From a checkpoint of a small transformer trained on Wikipedia.
Size: 9 layers, width 256, MLP 1024 tanh GELU, vocabulary 538.
Architecture: LayerNorm before each block, biases, tied embeddings.
Each number is 200 + 30 x the weight over its row's rms, rounded and kept within 0 to 999. Layers, rows and columns count from 0. The size before them is the row's rms in percent of the matrix's.

# layer 5 MLP up, 1024x256, rms 0.131, rows 385-439, columns 192-255
105,202,154,262,219,205,190,227,212,199,185,206,167,193,166,196,155,176,241,175,153,170,226,222,216,194,189,239,208,153,151,170,165,208,236,232,215,197,201,162,204,221,210,254,205,209,205,199,199,159,248,203,247,176,196,151,244,179,219,218,184,165,214,223,213
106,207,204,156,175,213,221,222,161,168,217,220,223,191,182,156,176,175,192,247,297,180,203,164,182,212,189,117,176,255,235,181,162,185,238,171,208,216,181,205,193,171,174,201,154,154,212,194,259,172,168,155,181,145,210,177,174,238,236,204,189,193,263,215,229
105,256,212,187,182,223,199,167,201,216,202,215,162,246,157,199,197,191,204,188,199,167,210,271,163,206,221,231,189,225,172,238,180,160,201,165,167,226,174,181,204,225,222,249,185,175,168,209,206,238,211,195,226,210,212,206,189,159,221,221,198,181,233,203,253
099,181,205,190,209,205,178,156,222,191,191,208,166,191,152,207,198,128,205,192,150,227,214,211,234,207,244,161,203,251,183,252,251,171,220,200,193,206,201,178,205,188,223,165,203,169,212,190,171,219,171,192,213,221,225,200,212,162,173,197,189,174,154,155,172
104,210,206,229,163,118,226,221,168,150,219,222,146,244,182,199,183,194,108,187,180,193,221,204,204,179,228,238,235,204,216,169,239,202,195,150,193,205,208,200,167,227,153,171,195,181,212,233,206,249,195,200,245,219,161,217,217,212,222,206,221,201,207,207,191
103,213,244,159,181,199,152,182,291,126,224,220,238,189,191,164,168,180,163,182,203,206,184,173,229,212,182,212,219,209,204,187,176,150,205,199,234,206,185,247,182,234,212,172,219,194,222,163,240,166,258,151,235,252,147,184,241,189,179,203,282,234,215,222,234
097,166,244,208,193,214,242,130,238,292,180,208,232,194,217,194,176,213,190,163,235,203,187,224,222,163,220,203,209,211,191,220,156,218,175,218,170,228,218,184,170,157,210,178,225,159,197,216,203,202,203,181,193,172,204,153,203,200,133,204,271,195,200,135,259
103,155,200,216,190,199,245,218,279,168,178,186,145,160,194,224,193,157,204,195,193,158,206,190,146,165,160,180,242,200,208,222,207,185,188,202,217,222,204,206,178,195,156,199,202,198,214,209,199,134,186,210,207,200,232,216,164,244,209,177,213,158,207,206,211
108,214,204,208,209,225,174,199,208,184,229,175,194,161,150,200,206,209,211,210,165,156,145,180,153,212,194,247,207,177,235,199,224,157,216,192,237,221,198,206,212,243,226,189,211,275,237,175,175,178,180,203,211,193,188,144,262,240,180,203,184,222,201,159,214
098,166,144,234,203,169,199,246,194,161,184,188,160,218,187,134,219,196,224,189,231,178,232,215,204,216,205,203,193,109,187,184,178,170,126,206,167,235,160,199,210,219,204,263,193,126,217,188,236,210,170,198,227,184,213,172,206,163,240,195,200,191,218,219,188
099,167,210,170,217,192,205,223,172,246,240,220,197,194,139,183,224,201,202,256,191,191,243,113,147,183,203,234,216,235,166,244,197,165,231,233,202,198,164,210,166,170,274,241,164,182,220,178,178,186,147,225,217,179,229,188,182,234,193,189,191,167,180,240,178
105,235,183,188,278,214,224,172,213,205,186,209,158,184,168,204,178,209,174,203,237,130,272,215,204,188,175,199,208,232,207,197,165,166,182,244,229,215,228,213,175,235,217,217,176,149,159,206,215,162,175,216,232,221,182,222,214,152,145,205,196,165,204,219,197
107,238,244,215,210,179,177,154,252,217,242,182,191,208,148,196,167,205,188,209,210,190,203,165,203,206,196,230,229,213,177,201,151,185,164,213,194,234,183,194,184,192,168,184,111,245,209,192,204,230,156,232,200,205,186,168,131,230,182,223,187,241,183,213,171
094,211,140,186,229,190,205,194,197,200,243,200,219,207,172,218,166,216,225,222,186,219,223,195,229,242,150,205,230,257,230,207,174,209,218,201,188,208,232,241,200,150,217,189,182,165,178,180,165,203,204,234,195,153,203,138,169,262,205,190,224,246,269,173,176
104,173,184,219,238,195,185,212,230,202,218,159,201,194,216,153,163,232,213,218,187,170,185,189,209,178,202,155,239,246,190,212,176,170,193,218,246,159,261,209,167,180,189,177,216,182,200,215,149,266,214,141,167,191,168,254,217,144,201,183,164,175,147,195,217
100,207,216,161,215,227,198,165,175,243,261,221,237,222,138,180,252,173,210,172,186,167,234,248,199,243,163,225,217,142,195,201,176,159,222,188,198,198,190,199,208,212,129,185,196,246,211,206,147,177,197,200,252,187,114,219,174,228,172,202,166,163,201,191,192
089,212,208,184,217,187,270,200,235,224,220,198,151,194,193,191,190,174,236,184,179,186,168,160,178,184,235,203,218,200,203,191,173,174,208,158,192,150,178,196,210,172,164,201,202,208,225,215,195,227,217,216,181,197,177,204,204,245,219,253,204,227,156,111,174
093,225,204,188,201,253,191,228,186,229,163,186,151,189,207,235,197,212,189,227,189,164,154,221,277,213,208,182,215,215,192,176,280,249,201,158,181,251,194,219,188,167,187,204,157,189,245,204,204,255,203,206,216,218,179,225,183,210,199,177,225,190,156,217,234
100,195,196,209,210,172,204,169,189,200,211,207,260,195,248,269,222,241,203,159,181,217,204,214,223,214,126,211,211,171,224,230,251,170,174,190,244,175,189,202,192,190,206,173,173,202,180,219,201,187,218,240,211,230,193,246,209,231,185,140,160,171,236,176,217
101,195,166,246,152,216,183,186,232,233,197,180,161,140,247,178,211,219,187,196,212,202,175,183,213,248,168,133,128,170,206,238,224,198,217,218,205,182,216,254,213,229,209,232,183,159,93,236,236,166,245,170,226,208,206,210,234,210,179,187,230,126,168,177,203
093,200,192,211,168,237,234,239,204,214,132,186,185,163,221,251,206,234,200,195,138,214,181,195,197,170,210,183,232,202,157,217,186,224,248,208,190,201,182,219,204,255,170,176,180,178,151,205,193,193,251,253,266,211,138,230,170,175,142,185,192,187,240,200,228
099,160,146,183,192,248,173,132,220,223,199,212,236,246,179,192,173,248,172,207,188,198,197,170,242,235,239,185,212,198,212,199,237,159,190,209,186,226,223,194,187,199,190,163,219,255,254,173,189,217,227,216,219,178,180,228,226,226,154,198,262,190,165,153,228
097,207,190,222,176,210,185,233,170,246,160,214,249,189,212,194,143,238,225,231,217,199,202,219,202,261,168,219,207,212,188,218,231,192,181,244,241,155,184,210,199,185,273,194,196,146,255,189,191,213,228,211,264,218,193,238,174,197,176,193,211,173,207,169,234
098,193,194,200,164,172,195,208,201,214,229,256,273,133,154,198,154,210,175,201,206,149,137,214,213,216,231,198,189,189,157,205,215,178,206,204,231,210,196,189,159,229,266,191,153,234,185,202,219,170,203,194,208,226,198,197,158,251,162,212,171,147,209,203,257
100,231,172,182,205,195,227,167,174,211,259,234,220,201,158,229,183,184,109,236,194,191,160,217,220,197,187,196,189,228,230,235,223,172,195,182,298,211,185,212,211,190,201,207,235,175,236,231,194,240,214,259,186,232,182,201,164,189,205,212,214,210,167,235,184
091,163,228,190,177,189,222,198,159,202,169,136,205,209,259,207,202,228,179,216,233,171,208,240,217,163,177,207,197,289,165,177,173,228,166,185,217,225,214,164,200,177,166,172,199,230,244,189,164,207,179,254,172,222,206,195,160,216,208,215,244,204,200,197,219
102,182,184,186,191,208,189,150,279,187,202,230,220,210,198,219,249,207,151,195,181,174,189,168,151,236,197,180,202,195,237,202,178,177,201,210,234,164,196,235,185,206,210,208,274,188,222,208,201,218,244,162,145,150,235,218,219,226,203,199,188,187,195,206,196
103,199,207,213,197,241,219,200,174,178,187,210,181,253,198,248,134,165,237,203,235,195,188,198,287,210,186,226,178,190,305,207,207,163,167,190,177,165,182,200,126,197,210,195,219,246,234,222,228,154,182,257,189,191,194,234,210,172,225,223,205,181,204,156,188
098,160,175,225,209,238,192,287,157,189,171,273,209,168,201,187,202,146,197,135,204,213,214,195,183,225,211,202,176,176,257,160,220,225,192,197,103,239,186,188,226,185,209,184,237,235,210,231,193,231,217,192,165,229,187,138,163,246,222,250,189,256,206,232,237
097,188,227,196,146,210,148,187,197,215,212,237,216,187,207,238,237,198,206,201,204,197,191,268,218,239,260,261,204,241,251,219,220,213,176,207,213,161,204,114,162,188,227,191,186,190,219,210,250,189,177,190,216,181,176,190,197,203,198,240,177,201,178,204,235
094,223,243,193,224,176,171,166,156,195,205,150,192,206,228,169,166,229,232,217,184,215,201,218,177,219,214,243,190,173,217,235,169,190,226,244,198,222,202,222,239,180,149,204,213,204,180,243,178,218,190,204,198,214,169,177,238,191,245,220,198,236,270,196,175
104,178,134,179,207,233,158,220,151,141,198,179,191,204,203,209,254,197,228,177,217,193,207,215,181,173,210,169,160,185,199,243,197,210,248,219,212,175,202,174,250,262,259,224,177,174,210,253,188,195,203,209,236,203,223,300,182,179,196,222,191,143,189,154,227
101,246,171,223,184,233,157,197,200,245,231,188,263,176,217,151,218,198,248,128,135,166,220,274,197,188,227,223,232,176,192,166,254,172,274,182,183,172,222,178,231,239,199,157,207,197,181,214,250,211,225,254,193,163,200,200,158,193,232,214,227,220,194,260,207
103,165,241,143,256,263,151,227,192,189,183,193,188,238,211,190,173,184,179,215,190,183,191,194,222,182,179,210,146,159,217,177,225,196,236,159,200,181,194,233,189,194,155,147,211,233,204,219,213,200,216,191,169,241,184,198,204,201,134,232,207,148,203,199,229
099,223,223,187,246,224,163,193,177,262,175,217,204,197,194,143,210,213,238,222,202,183,161,143,172,192,227,273,195,255,198,180,285,128,172,159,207,189,215,224,219,243,157,143,176,118,179,231,194,171,192,203,176,229,162,140,176,162,230,217,223,197,196,186,189
102,181,170,174,262,216,189,217,214,201,208,196,197,183,207,203,145,187,180,199,157,170,241,254,173,216,207,216,165,215,263,235,214,187,135,167,213,175,254,213,205,162,176,150,223,216,216,250,164,175,181,166,181,202,201,210,231,217,217,182,199,209,173,221,198
090,203,258,202,220,187,201,181,193,232,211,217,214,177,174,251,163,227,184,202,203,242,181,156,274,217,237,220,182,186,209,167,215,195,188,216,219,177,156,192,200,209,162,255,189,207,208,213,202,236,187,188,162,191,231,187,196,195,169,191,225,177,246,190,195
093,158,195,228,270,174,172,251,208,183,207,265,185,200,161,178,210,153,164,188,231,201,231,181,168,238,170,144,200,248,187,169,154,217,233,165,227,241,250,214,155,193,183,149,224,158,196,211,247,208,181,175,214,180,257,194,244,234,182,166,179,242,213,150,188
103,204,228,180,207,187,203,201,185,199,226,211,228,167,160,170,187,166,221,194,197,232,227,187,171,241,240,191,234,207,279,215,174,159,211,172,221,186,210,222,197,177,140,167,186,151,216,258,259,212,199,232,209,171,190,229,211,198,147,219,213,181,196,146,160
094,154,215,196,171,235,207,235,224,194,223,192,182,176,192,164,222,166,180,183,215,212,188,188,198,215,156,202,220,146,241,233,182,202,207,217,134,239,178,175,195,225,199,152,192,217,222,218,255,214,191,185,203,195,183,181,209,206,211,198,225,180,204,188,177
100,166,170,202,241,223,238,212,201,211,202,171,170,185,209,230,148,197,258,188,186,152,186,220,204,192,168,224,198,184,221,216,211,230,169,260,175,189,152,214,231,190,215,175,175,225,212,187,223,179,106,123,180,214,184,138,184,209,271,189,167,217,162,235,226
096,203,133,235,206,209,213,207,180,222,211,188,186,201,285,149,218,219,197,171,182,204,191,148,163,189,190,162,198,154,233,228,241,171,178,180,171,199,198,186,179,222,254,135,225,198,166,224,210,144,241,164,211,231,162,186,204,221,198,237,199,158,236,243,198
102,170,202,202,167,159,231,186,218,200,232,210,232,251,198,245,185,152,246,172,131,182,215,211,225,212,252,196,214,173,204,151,177,175,252,187,220,220,202,217,163,201,162,219,192,244,215,149,244,177,219,197,218,248,222,172,181,233,201,163,212,148,242,200,232
099,215,238,168,223,203,198,237,223,240,233,191,231,221,161,257,161,169,140,206,187,215,218,179,190,204,171,214,171,174,197,190,168,195,234,226,187,159,225,189,169,193,194,256,219,174,175,170,170,229,189,204,219,197,141,159,225,218,226,144,199,172,211,143,191
110,163,190,222,211,220,203,219,182,238,161,226,173,200,165,190,238,239,188,214,149,187,154,190,189,154,198,178,207,180,212,206,257,258,173,214,205,231,188,218,170,254,204,225,175,202,194,180,223,199,226,148,219,250,211,245,195,202,162,188,163,175,217,257,214
095,211,222,206,220,220,162,188,150,187,198,209,213,222,170,221,208,182,250,192,162,161,230,207,223,196,195,229,163,242,127,207,162,173,155,135,189,191,222,264,211,183,208,280,189,179,152,194,213,193,252,166,199,250,219,210,185,196,226,239,209,194,241,220,169
098,157,238,231,190,194,169,213,189,235,228,166,175,234,190,209,210,142,204,198,195,181,274,199,221,172,234,215,241,216,264,205,193,223,231,176,196,223,208,184,191,175,149,194,225,182,232,197,176,216,231,200,182,249,174,197,154,190,209,167,206,212,147,224,203
100,229,213,187,212,187,142,194,212,182,215,249,181,156,217,218,200,264,198,197,235,187,283,235,276,167,147,237,204,214,189,227,228,213,160,178,206,220,224,217,181,236,207,205,213,230,244,159,240,167,217,180,248,189,206,197,133,219,256,244,224,183,181,189,194
100,249,185,171,167,192,239,233,223,155,240,243,249,130,231,205,222,225,175,204,199,168,214,188,214,217,180,197,198,165,213,169,234,223,189,165,153,153,216,164,166,199,236,207,200,190,212,234,140,233,212,203,242,209,191,209,193,235,206,190,207,210,214,208,208
099,125,244,210,211,212,201,235,184,171,215,196,241,227,201,192,237,180,145,198,243,226,214,122,179,272,218,184,224,171,213,167,147,193,214,203,211,171,166,173,215,200,241,231,205,231,179,210,206,218,195,241,191,192,263,151,181,209,215,239,154,195,209,179,153
097,188,187,147,154,234,181,169,254,183,165,254,200,193,215,176,223,200,149,209,193,171,202,170,218,190,216,267,242,202,207,197,217,193,215,279,117,147,229,217,160,184,268,189,154,228,203,185,232,179,176,176,186,163,185,172,206,197,157,125,212,234,201,212,250
101,222,212,157,202,202,204,166,187,218,173,222,232,247,177,215,174,187,200,207,173,257,206,220,246,199,170,191,201,236,167,205,227,154,191,179,195,122,221,249,177,128,210,226,191,211,219,166,233,229,161,193,189,186,215,210,213,208,175,236,169,205,212,217,171
104,233,170,227,281,258,190,241,235,186,192,192,206,234,229,217,227,172,172,237,183,221,234,180,209,249,192,251,175,177,251,178,187,197,204,212,185,185,191,157,178,110,236,219,230,185,158,170,198,237,151,194,187,206,195,175,222,215,179,189,221,194,149,208,166
103,205,183,238,203,169,167,242,168,199,249,127,172,220,227,204,172,245,175,189,179,205,250,148,169,166,209,153,207,182,145,234,209,149,181,250,170,179,202,184,200,154,194,178,190,176,179,159,215,190,149,155,194,215,159,223,173,250,227,214,233,162,159,189,167
102,197,193,213,163,187,228,202,139,205,205,174,231,200,219,203,179,198,201,154,238,178,222,207,235,207,228,160,228,237,201,196,201,172,180,214,149,176,206,221,161,208,216,236,139,174,197,173,243,180,201,246,166,219,219,213,159,179,228,186,204,215,214,206,177
# layer 5 MLP down (transposed), 1024x256, rms 0.13, rows 385-438, columns 192-255
106,184,209,194,212,246,228,193,228,253,196,169,230,238,216,226,200,224,181,235,168,250,245,235,261,202,213,224,159,165,213,203,143,174,207,237,204,180,233,281,206,171,186,208,167,155,199,229,231,166,249,215,172,179,205,151,188,149,203,263,178,258,143,188,195
102,158,190,197,211,211,200,150,211,172,212,202,208,246,197,159,138,189,179,201,175,232,213,202,199,189,225,165,184,229,240,241,159,201,178,162,223,201,246,183,208,191,204,192,194,156,204,223,202,180,196,241,241,212,150,184,221,264,152,193,153,218,193,233,195
102,190,194,196,230,256,261,141,146,202,142,205,202,204,187,247,191,203,225,143,108,193,174,173,181,184,207,176,210,198,186,199,179,203,219,196,198,191,225,201,255,179,173,242,186,194,182,228,167,223,184,278,189,215,219,199,235,231,219,196,236,236,212,192,217
098,150,187,233,200,192,147,226,238,160,201,192,207,204,218,211,168,228,177,182,236,173,191,186,189,216,186,179,200,220,176,217,125,188,148,192,196,203,243,214,246,193,193,178,149,226,188,178,195,195,219,162,186,239,156,186,190,267,236,200,214,201,189,230,185
099,229,228,201,222,209,200,229,210,164,196,171,239,192,234,231,204,188,212,188,205,214,192,272,223,179,207,231,203,220,231,255,268,213,189,209,202,206,144,199,246,127,227,205,214,192,246,182,210,188,234,205,194,191,167,189,189,205,167,191,177,283,182,205,205
095,197,269,254,220,216,204,187,169,114,191,232,197,198,201,218,169,217,189,225,212,200,188,207,162,200,218,252,203,191,217,181,200,192,185,203,169,232,236,210,205,184,214,201,188,205,174,227,232,158,167,208,199,220,164,234,162,174,147,188,201,142,198,237,169
102,166,201,176,205,200,209,218,243,106,175,184,201,240,185,172,195,205,209,223,225,276,222,227,192,198,183,222,167,175,268,194,172,233,200,187,186,217,182,172,206,174,174,203,211,190,194,185,190,190,143,222,181,192,180,185,223,226,176,163,193,209,172,221,215
108,189,196,233,203,148,165,244,159,211,217,238,246,171,179,220,209,192,184,205,186,228,216,224,135,198,194,192,218,160,175,172,235,202,215,211,235,273,203,199,200,194,207,175,189,195,221,211,227,189,200,163,190,146,222,213,129,211,194,214,179,158,200,259,212
103,159,135,196,169,165,196,223,140,159,224,219,202,272,163,187,146,139,165,216,202,185,205,165,163,239,181,171,175,219,143,187,249,195,194,199,184,219,175,211,206,254,211,248,190,242,196,217,218,227,216,154,199,187,231,194,229,227,257,201,184,225,217,179,186
096,230,188,229,225,192,269,272,210,247,203,183,250,187,236,218,172,200,202,193,224,194,174,232,213,158,182,212,216,226,179,265,145,194,163,231,225,192,221,152,143,224,152,160,209,168,244,130,152,172,213,228,213,203,226,199,198,221,189,192,169,216,175,236,173
102,214,192,242,177,226,198,211,206,213,115,143,164,220,224,190,247,171,193,194,156,246,204,233,185,176,170,226,202,198,153,166,162,245,173,218,189,206,215,198,188,154,179,224,200,212,234,174,176,160,176,128,224,195,189,191,231,229,182,174,232,245,205,162,176
101,167,205,173,191,164,163,232,244,173,247,218,145,182,163,197,155,194,224,190,126,194,211,203,188,226,209,210,216,207,184,193,224,226,202,214,216,164,241,181,158,214,212,187,204,140,179,196,193,190,193,171,224,182,215,226,214,209,227,204,144,230,258,156,202
098,226,176,215,186,245,238,253,197,225,198,186,174,227,213,182,202,152,188,179,204,229,212,247,215,177,195,185,202,269,225,176,184,177,219,214,214,195,183,184,222,217,242,187,192,172,232,145,204,200,222,258,197,165,186,160,173,192,185,179,172,215,205,248,166
092,244,270,234,178,243,209,208,189,257,140,260,165,250,171,192,226,234,198,182,230,196,223,244,158,237,204,215,180,209,179,240,224,178,177,181,217,152,201,175,180,216,234,160,256,201,196,247,207,169,162,199,193,200,210,233,265,201,227,154,194,208,179,232,164
102,176,229,166,184,218,179,209,191,199,199,186,175,239,232,196,192,237,205,206,171,202,174,202,235,171,230,199,154,186,184,210,139,179,225,191,193,195,206,209,131,169,244,247,151,205,239,187,182,231,196,159,143,165,185,250,158,136,209,188,144,132,189,207,187
093,236,209,217,207,194,190,175,154,147,155,213,149,164,198,200,224,174,164,238,128,210,208,148,210,197,180,188,203,216,148,212,195,230,240,248,204,207,178,213,214,155,198,200,174,198,177,227,194,196,250,94,221,170,236,203,250,215,191,229,214,219,198,229,185
093,214,220,198,158,243,230,187,207,207,213,193,224,153,218,177,211,192,204,213,220,238,192,225,229,181,175,240,229,175,210,173,213,197,211,247,167,161,188,213,169,175,213,229,222,213,217,202,192,217,210,184,271,189,209,206,206,238,195,200,160,239,192,171,232
100,204,178,193,249,230,190,204,113,207,221,179,266,217,180,170,182,155,175,185,223,205,219,165,217,180,219,187,171,239,186,169,211,224,224,188,200,251,199,184,232,254,249,183,206,168,202,210,189,174,187,140,205,189,177,170,197,237,189,170,236,222,189,236,195
096,187,136,193,162,218,232,205,179,188,182,181,227,245,186,193,165,212,165,151,201,224,145,240,225,138,193,184,183,257,182,208,194,242,214,196,148,221,240,136,266,176,195,238,155,188,220,257,187,165,178,174,179,173,158,190,193,233,233,233,191,181,203,225,162
103,214,220,231,197,240,254,168,194,194,205,188,205,202,199,168,192,179,241,171,201,206,243,150,202,172,170,227,221,221,225,199,258,207,231,244,191,199,200,174,241,180,157,196,200,204,173,164,205,120,198,169,207,189,218,252,140,210,184,246,201,203,221,206,286
094,179,212,184,219,225,224,198,205,175,174,207,164,222,199,223,221,232,161,255,238,205,226,193,197,237,203,153,187,234,218,205,209,189,234,168,166,241,234,200,167,160,131,188,186,187,194,208,215,208,253,157,242,230,210,208,176,212,181,217,216,172,161,180,170
096,171,209,223,223,182,231,184,247,239,187,173,225,191,146,239,205,197,160,179,193,195,215,213,177,190,187,187,227,182,189,209,167,160,146,156,136,170,243,229,213,214,196,192,195,168,219,208,173,172,207,228,185,159,205,193,225,181,185,157,222,240,252,220,201
094,215,166,149,221,242,253,208,172,222,202,193,179,168,157,191,215,208,209,192,213,181,234,184,158,196,156,190,180,188,191,179,181,244,258,175,228,242,144,153,210,175,249,199,174,184,189,171,195,167,184,235,178,174,210,193,275,166,165,191,189,213,179,189,182
096,189,190,139,253,239,180,234,159,228,225,210,220,137,192,227,216,151,184,218,186,169,186,176,186,197,145,261,220,181,223,202,187,179,186,258,148,206,245,274,186,178,215,196,178,212,214,227,217,192,152,247,183,252,183,171,167,222,152,198,149,252,182,158,207
098,200,229,192,247,210,161,143,177,140,207,219,249,217,183,150,225,208,154,237,188,217,126,192,210,187,228,272,195,173,203,220,208,193,174,246,209,195,153,199,207,191,235,229,242,136,231,148,204,221,182,152,216,203,236,288,228,205,225,217,193,203,203,192,200
088,202,214,178,225,208,192,230,200,230,218,141,222,210,211,193,177,204,193,183,186,221,171,220,184,168,244,181,250,175,236,191,178,246,235,199,218,207,148,143,197,209,212,217,182,170,152,230,183,164,216,244,230,231,162,223,237,208,193,242,122,198,211,188,159
111,180,224,174,244,170,206,186,198,168,251,182,208,182,189,189,179,195,206,213,205,220,208,134,159,187,200,152,188,218,187,150,216,240,178,293,232,198,195,252,236,213,212,225,167,275,171,167,194,197,213,246,214,190,161,210,183,246,181,203,228,174,272,169,188
087,199,174,198,185,191,209,173,235,201,155,202,190,180,191,188,194,222,222,245,204,243,217,240,226,181,150,229,213,215,167,169,213,173,240,194,219,210,230,182,236,243,230,202,211,212,173,176,192,181,255,195,200,187,148,180,161,215,220,237,174,211,207,124,253
098,259,181,202,202,133,269,168,236,203,199,164,233,189,185,163,188,186,165,213,199,158,219,208,232,188,171,179,226,189,199,157,171,214,216,209,230,199,184,193,206,233,195,208,216,146,131,195,172,206,179,185,171,239,168,247,243,185,197,205,215,162,203,210,165
101,188,269,229,202,222,163,229,166,187,205,205,202,240,178,236,165,180,242,183,217,134,214,179,165,163,249,203,249,198,190,173,189,246,218,262,144,186,194,217,206,206,157,222,152,182,202,195,236,234,222,140,205,145,235,178,172,225,181,152,190,202,184,223,216
097,226,257,203,174,159,227,162,226,156,210,181,151,182,222,214,190,175,163,156,155,220,234,203,165,207,167,168,181,227,224,209,207,262,215,236,188,167,205,210,248,177,188,228,216,155,190,188,183,234,169,192,254,172,248,206,202,195,236,171,173,232,188,253,226
096,188,187,191,230,224,193,199,245,179,182,221,234,144,233,191,222,255,217,151,210,155,200,229,184,236,182,149,267,209,189,199,201,227,214,160,254,190,232,157,254,208,173,252,212,208,244,242,206,220,225,223,168,200,224,220,210,225,229,218,157,188,229,179,153
101,203,182,236,233,195,203,197,206,249,171,232,214,192,186,180,177,165,178,188,193,185,152,166,263,201,175,212,227,194,188,168,252,184,231,187,214,151,165,178,217,177,189,219,198,190,195,177,173,172,168,195,236,172,227,222,198,212,151,236,269,220,184,206,165
102,189,179,206,185,225,207,193,309,213,207,214,209,205,215,219,190,225,173,189,169,241,242,219,150,207,133,166,202,141,239,170,188,204,180,215,231,212,182,231,193,220,259,191,184,199,210,170,139,188,171,217,229,221,214,259,184,188,164,191,169,199,192,236,240
109,217,174,181,178,199,203,185,191,190,194,220,225,161,193,238,228,214,206,205,184,219,166,172,174,185,157,196,191,187,147,198,197,140,137,203,168,261,212,282,266,168,131,184,196,209,244,182,226,176,173,165,159,204,212,184,192,179,207,216,180,146,191,197,252
105,212,204,195,215,196,174,175,210,120,244,198,164,244,165,225,172,252,167,214,143,203,194,252,191,186,213,192,171,201,201,184,268,153,243,264,162,198,184,198,184,234,227,194,178,169,238,119,213,142,218,178,199,180,220,146,211,207,212,171,203,181,196,218,148
096,248,217,207,227,242,164,220,189,200,178,226,185,227,216,190,263,188,220,154,173,207,228,215,211,220,158,176,208,216,152,206,232,194,213,200,171,234,273,213,175,207,209,160,216,159,213,146,157,184,156,233,242,214,211,246,219,209,268,229,215,188,226,230,273
099,200,210,188,185,225,198,232,210,216,154,142,148,203,209,216,194,197,227,171,220,245,212,239,163,170,192,226,240,200,173,232,223,202,121,227,201,203,201,212,182,223,170,181,252,165,197,201,180,247,224,223,171,196,226,176,183,242,195,182,167,183,232,169,184
091,182,204,168,215,197,186,165,230,225,157,219,265,193,266,232,206,183,220,205,166,208,209,235,158,170,202,227,161,157,200,237,215,194,190,204,144,155,209,178,189,150,266,200,226,183,229,253,230,164,192,228,216,182,173,191,243,148,200,190,205,185,204,206,236
096,234,208,170,160,230,155,196,180,184,150,279,207,218,173,190,255,239,261,231,147,193,226,227,251,199,184,184,209,169,181,226,191,211,232,189,134,220,213,227,205,226,189,208,154,141,177,195,233,178,184,159,233,190,203,198,151,153,212,219,238,199,139,181,167
103,232,199,235,150,146,210,190,196,211,190,192,246,169,142,208,244,215,183,231,187,204,179,183,193,210,228,199,181,199,166,238,209,188,206,198,182,155,230,234,184,262,232,251,175,177,209,221,228,177,239,246,265,185,181,224,202,207,204,197,175,166,223,258,191
096,148,181,223,253,197,169,203,253,203,154,183,208,225,203,218,146,223,240,228,196,139,226,219,220,161,195,219,214,239,181,141,129,203,144,190,170,200,226,246,180,224,219,206,190,222,211,186,204,210,252,228,223,220,164,137,174,196,226,193,212,241,209,145,154
105,156,202,142,176,237,187,186,213,228,197,205,196,168,199,212,230,96,174,217,171,187,216,174,229,161,168,150,240,227,226,185,209,181,252,250,211,207,132,259,194,246,224,190,200,189,203,200,222,242,192,214,227,195,198,211,191,202,214,187,178,200,203,185,211
094,172,184,224,212,196,181,285,171,206,230,232,173,212,297,191,200,187,210,201,236,138,198,184,185,173,167,207,242,167,179,199,220,251,228,229,165,223,185,219,183,182,216,190,168,211,244,175,195,219,160,169,183,189,221,177,207,233,200,176,175,200,199,195,198
114,191,199,199,193,245,191,301,155,213,205,210,206,193,192,192,155,154,227,222,191,218,174,182,162,189,218,199,219,186,182,188,209,265,190,165,193,135,200,157,228,210,171,241,230,230,253,205,174,189,201,198,166,220,179,189,143,165,208,180,232,193,207,195,189
104,216,193,218,195,219,250,190,261,170,201,192,198,163,230,198,228,174,187,183,151,175,225,249,131,242,173,252,233,232,178,215,131,166,222,188,231,209,132,176,250,191,191,234,193,170,179,157,252,237,254,168,243,202,201,227,192,139,208,202,156,223,218,216,226
098,217,242,149,226,187,251,231,237,169,257,164,171,185,199,181,185,232,205,188,216,210,228,214,169,213,190,198,148,155,164,249,176,147,198,219,170,284,265,186,184,199,223,182,207,155,208,203,103,229,180,202,206,217,202,217,225,203,179,214,214,218,191,204,206
104,205,202,255,160,193,192,232,187,237,182,190,182,162,198,239,153,139,239,187,186,206,238,244,200,219,200,198,217,218,154,167,188,177,211,217,199,232,211,160,235,213,182,191,172,290,175,210,188,193,213,218,244,139,186,174,174,148,188,208,181,278,152,172,172
095,197,221,176,237,142,185,201,260,195,177,238,188,181,143,195,195,236,200,243,223,215,195,201,235,215,205,201,221,183,135,188,208,237,193,213,233,171,193,205,186,258,174,206,170,259,243,208,249,220,196,266,181,186,206,192,137,213,142,234,184,227,175,202,208
097,208,222,193,243,184,138,190,225,213,195,203,167,212,190,189,163,133,217,186,252,189,238,209,229,175,209,174,159,182,216,221,201,229,228,250,229,130,213,204,249,266,178,249,236,191,269,199,196,197,186,217,200,218,201,222,257,198,191,243,163,236,156,213,145
091,245,223,194,186,152,205,210,249,171,182,200,168,175,168,204,138,177,183,164,204,159,180,158,210,200,211,181,212,209,195,224,187,197,185,201,151,173,228,180,158,199,205,240,169,177,188,218,208,205,193,229,187,211,185,148,166,161,225,213,185,190,248,168,143
103,218,252,198,219,194,247,205,246,215,193,217,242,177,173,204,175,183,211,177,161,185,190,118,183,212,215,193,167,192,183,222,199,266,120,166,200,194,219,184,198,171,185,189,221,210,201,231,228,187,175,162,208,180,191,234,230,202,217,188,167,185,215,137,219
105,238,147,178,229,184,231,180,231,226,182,205,203,193,259,196,163,175,270,190,214,198,185,186,200,231,193,186,247,126,243,174,213,212,178,141,187,179,262,207,206,221,214,200,153,196,216,144,177,219,183,215,211,208,198,128,211,213,209,179,219,218,236,198,234
098,201,210,188,178,180,209,155,192,157,225,180,175,194,230,209,173,200,222,183,136,173,197,188,197,211,183,212,187,255,168,220,202,185,150,232,197,187,214,172,191,174,171,202,107,168,213,214,190,236,180,153,178,241,211,187,145,124,199,244,273,202,204,226,179